Part of a small language model's weights: 2 heads of 32, no biases in attention or MLP.
Each number is 500 + 50 x the weight over its row's rms, rounded and kept within 0 to 999. Layers, rows and columns count from 0. Numbers have three digits each. The size before them is the row's rms in percent of the matrix's.

# layer 5 attention key, 64x64, rms 0.0819, rows 0-63, columns 0-63
037:515401413427535459552561544460549497440428532467494457437495544534499609462496500488472499537454505495459541487519471454504520425480469490489554453457511462540536564379405636550551531436485541
029:440531575524514489431490413500462560531574485424484522447473452450422483519552421523592428492595500536571483617526481532468481538477542520462429584591470523488474552557498437488501549562542468
027:521607542385474486562523441540464468427561590463481602574485452548512455480537537530408501497437506511486558483473432466586538589516533469471520502525473517450490522526573527499541452585439570
043:416471538553453491470381499445486537544506435579515401417540557565527568543585548443535489484507489461518392580509600504498467493498555500448493611546507465533475498523492441478452513482511438
051:497609505459535539516559429473621558474519585518516521566525547471513462509510546427433475589410542418520517461549567510529521512530550437505521524481535488414420562507515404467537525576522448
063:583478447480498458461455557540621477503398425502518504459456466525558544468459436543471477419513498546443533517459432552472478415456460503486559495507464497556610558554500521476490522398388537
100:574531482441492401499480557548575450429453475414560506469453478531500556517531471524488525483466509595432470500442432514468527422470487529438640476491455506513639517508525445482489469401476513
116:513391548489502484527441466507426574508505447586480452535457528501506504642481484562485547515550501473455421591503547523529379529483440544522447543476527464519557546477444490437482489435607451
149:536538529465495467622544391499496500543512460470440440510540409453464528445490452425481427540484497436544510592465464374493560536520386467492450482561488530511545440470457512568446451517521538
141:493452500569514616502474529504438604526536398481561387514542502547553539500482585470558573452467591506563539458480540421547470474464479509476484529505526493503483471598424536570444568532518536
143:466525487475519567523472498571475549519467556551499512437507468472481513548501421435545462550547406521438458501407482487526358465503518549490435579619551449534510549574418451527503575508572502
135:436539562510493500471514521430590449543370470467449396562500507476396551443498492500472481509432473512550505424514579496514478559547559497514435546507404574413564511550487563478524545551529472
143:479626580519473512455555530505447569550482441588542461528533489500593498465550564450651440520533502518488543517476498536453574517555494498599471504480446457493528505438505525486522565392541533
139:544483522471464525425493507451535405495562581406476498521523564534459437426476419466588465561568496470485553558487533534455491450510546485459491448479585435520501402572463568429513560460578451
136:564486499503431557463591572487468572419408571508525551478584422485458484487532581498468552443543467451551507477508456509443485500412484494446438504478455533622484554464524465495396520550473433
138:482505439442574406481501518521529554505462419461417573491480443498545480516492473472504435505506548533456435439549576535501541590452500581503452558427551413518514546466563586563434554578544548
022:455506587535478460503453459493486482481506487602446506530541463558499468523478646486417462555470440501493450441484513587606527505510521456474563550582531474530493486547604441472583424424525481
037:539425419498524455453562554476539488495422527453484433389523504545493548453477441535496479501528503505416535445490428468426500414479464466489500473417488515529547537378448638554498530486436545
044:417585547568499523529406437558480509558568478520489508517510524462492454548546584499488521511499505482539449521499595549502526572501550552439489581609458528435471513563532347476526485550527432
037:507600453493494442426562524557589570485357578582506530460521519538513484476456499514449449570464520480400550467523425582440533430467496511542505522453462499534523545514489507550454474485430416
043:503537565588434444488459463551404551513533499573526517460499469420448455537488478514587560477533567491547540589494538495437490540515481600464425516551473515470518425463435461442410489513620488
064:530486477433583572499567481468529500483452490450517503565488464484548565396436463436457423545488486420516575413532451491516508480495483406562492486410516495587467525515516566600545573496412544
071:614493521404530514463471485513631574485451410537560492541497455496572544470471471459445495476489564444511545481483514531469457459459458409472539482482496470547593587556472428455526568409459488
113:443461416578466467461500561509620507568546501569399498332513463525513478507511487564497543484498419526468556588503471559495439457540539486522444546521475548498419491500523597482502486533485531
138:483495523511515527456519533490513610508495550607457567489526574484560456458478493468469530508480537499369584458464523482551475458570430489493492412473518535450605431464412513421415560534475442
128:556475526445462534528463504619522503487533558490441533625486565440474577510426589460477484428442493574517525473466555496476431517480506456559500432471448433452602540488504456497570563430510557
143:582507452410569596526467448479474486501460495511498527478621445463486499491529561544532486601560518584469487575540482486623535508554541464443484511452400428440567502532549526464507443503446481
141:421498515483517525531387489498467506471561517464495516456430512506422509559665531457477385479453536445489538500520530518504483512555431517424475558415449490465500446439499471518481588398498433
149:591495471580433448540559564454587451457577425494489466521543502442455459561559557515487420572574460491471591453494539558550448581482422481467578519536508514542541499546446450510500504497549570
141:495545501425470497668472576458510406476442462534509536457562478535487543478495450645536594484515537455524489416468484508481459474569495517457532515480572464466497482500557530437462595508505558
139:506465490563581539475513568529479457572486490435476520492477542504523526427533436518484565478566483461535392531428608544548469497584464427446531448544423519576593530353501501490485495507485505
146:532525645570492425502449412476497506555440520481556544533498442498533465490598599471438550453442486495496441448462447501557450444503510434501501482441518372470487494551455530505475438490590516
103:526450465607501465513423422494573451470518468537533527484473547500493528482486488477454461502458519380477596564475472557523527464534539595488535620442460521386476535520403478469425506514435545
087:546580418510552401500573394487585435458465449438435563558473460441568479514502485581488477467453529510475568483519462539457538460434564470572539556494465578551511502520492431437516513575491541
084:466493532553487482509444518423497491430555505569550579537553549610536511461510532469492517588480492481452544552511439532439532446557513539499546640398462415477427423421473451529512517503490557
083:512595513558504461412458466433500558437458504493590566512484491503479453447537522594514530388451449504482450516503497485602371524480539414492498611440545539447486502551521478441453499506463495
100:479490517430446602468485462537567469533526490572434500565490498479473456478587486479544546381471569532511456480555511550423507565472462518521461422527484567517570522552484468368520500558500382
094:499406495496498450467526527483603574471504480464473474487529543557512589455490513461496514519479423562523515525466509534490392374584421514524547587422365504488510468454428503489467495517439560
092:381520490464489539526532480505558536406482538520546500521433578513503547517480438488492504567494468528522603511485432478563492429571533370583505542416426465564515499472412513474569449542446526
119:479492509429488536488469568503490456533504513507447435577564396510484454533501501541536491483454542552493443466515591437484573597442485476483412401585537488529547520529582482445519443467565370
103:480446499514523503464549467456493506577574417446544460490494432420566595516536548503434429510499401558480555473423543555556444504503525491546487603493522486440539495536420509516439506528399601
081:490608472493443563555473462566441475500538540473474466457493496496483563401563579513473532445408433521619457552460528504544485544511510583570415451568410520472486429495534453486510558463542475
098:464490507642462497515463473539540518511503469447507545590546538470479575415504544519477426528390462474538498466457477470442443450554532398528476616444491548450444510433456494575454541542542534
086:490580453500491448452502604385439480524542504517508448492576543454586442523589503510543542548425576512477479507546534403478429525543553474441439410546545520458533469475464566494583513539461470
093:519512438525373442528501511456535472434526493433606554473483552453490506527446518428468417529429502452478530503469506563509527422488524509537474542420419448583551502552391569512438549438461536
077:537513448542486490605454526443447493457565462459498527479488430464521545557526470451427509473635496543558569439528504499544508508426549412521503495538543582530420437449531560419511570479435425
093:468549526541437545498423480526463527543514399516566517572539531553447462500426529464446578410515537455526556423460470664554462569499509495482510425569528522478514522613450496493490507496532475
084:457509476578469520556424575480524510629444588520450560497469511460444590457442534518578500464454477498478551524510448519502517507572503567499558596527486531494501432577431527503500361523551498
054:450477572470548530536560485465428501460545621490498400551508475463496448584495530454495489418497560411459489557486479498495441473555523511493516521446334456489447489433503531427507443544517575
093:445605449501541568545567515472514535520511491563450460539471336551513468498488437553470501513518521544516577519543495475516489556459462537530424421526551417463518470537507451536579429532492375
087:558515511584493502549465457518500583566578469509491548412455523477516538475477555456453545596447441510456480513444454558483467423577465504440494650460533566479487454555486451533478529502380514
082:521499522544494497432494487522568552611533571529569547457455583549548596446497465472476411572560510459508565537523452500532410539518477523441554537492492541521492484443416436549552579397520542
086:447500436528502556538543459464592500475456437524457458535595525533478458424427467531440483571497398442366508480457474478507425484596469466549493524497463514537466400534439522497503516498489610
082:441575479464447550508635525451457524500473494438410505458551530528411521605503448511479434514537536518440376463514452453432535537377510494491509475519584513546508472497511587488507521452508457
106:444437448429497466506569485544415536521481477524496485445490426513449457518562459496537541492491585545563512470504577455417542592412529483501485389604530528506560495482590449495546486529571409
118:489504503423525541550554489517484511526567528453404473556502490493513472557462460521561511445474562539556427454503484563452559569416544503480430405579578540506531534499537484391558425472492376
082:537458438570477501546599541579500477595460445492521525619544489474590492514584530520551571501509499562500408505515469537474537544467424484539547381496523430585523548483441544496457469441502491
083:560519498567508454421535506491476546482580550526456478511450528469499510492556490510514427520527503472578525530546495553419628493379461442526540453580413515400562502573507516520581446476573451
084:388485426442534508462607468509518534521419525495406546538486576524534528390512538423547490477470474489461462543522494546561541518393498510510487389521540515529456419515563598532487558524495466
093:462393491469497498479591463568391442523433574572485519539463439472440441496460556500494416572522543507515444506589481540504461539515472532446463410550475541490566498457513550469394445437522455
082:481545467538534575447543576556479550437491466530488594525506553453543527496484520549462533546477461444498624396480504469505584516611512520595472532406482476456491566438499587540470487485428536
080:482440461439557478491386548577541498461438493469468458482459518459512499518511384573517501451550466510540429492517559511390444485539524530520457401494634492481540488471531573582496518463590478
086:524544445601473456471436471488539487472504460513531479434537486562545613569484514495544515512434419476409541552609537549600484541554458480543515509487438513573556489466461440500390507503495587
083:527553508560434452503530458475493450552545503459440494529484507570544439507460529553505411389567540475495518458470554466408520514586528482484522495466549455590461496456547441429408359514568508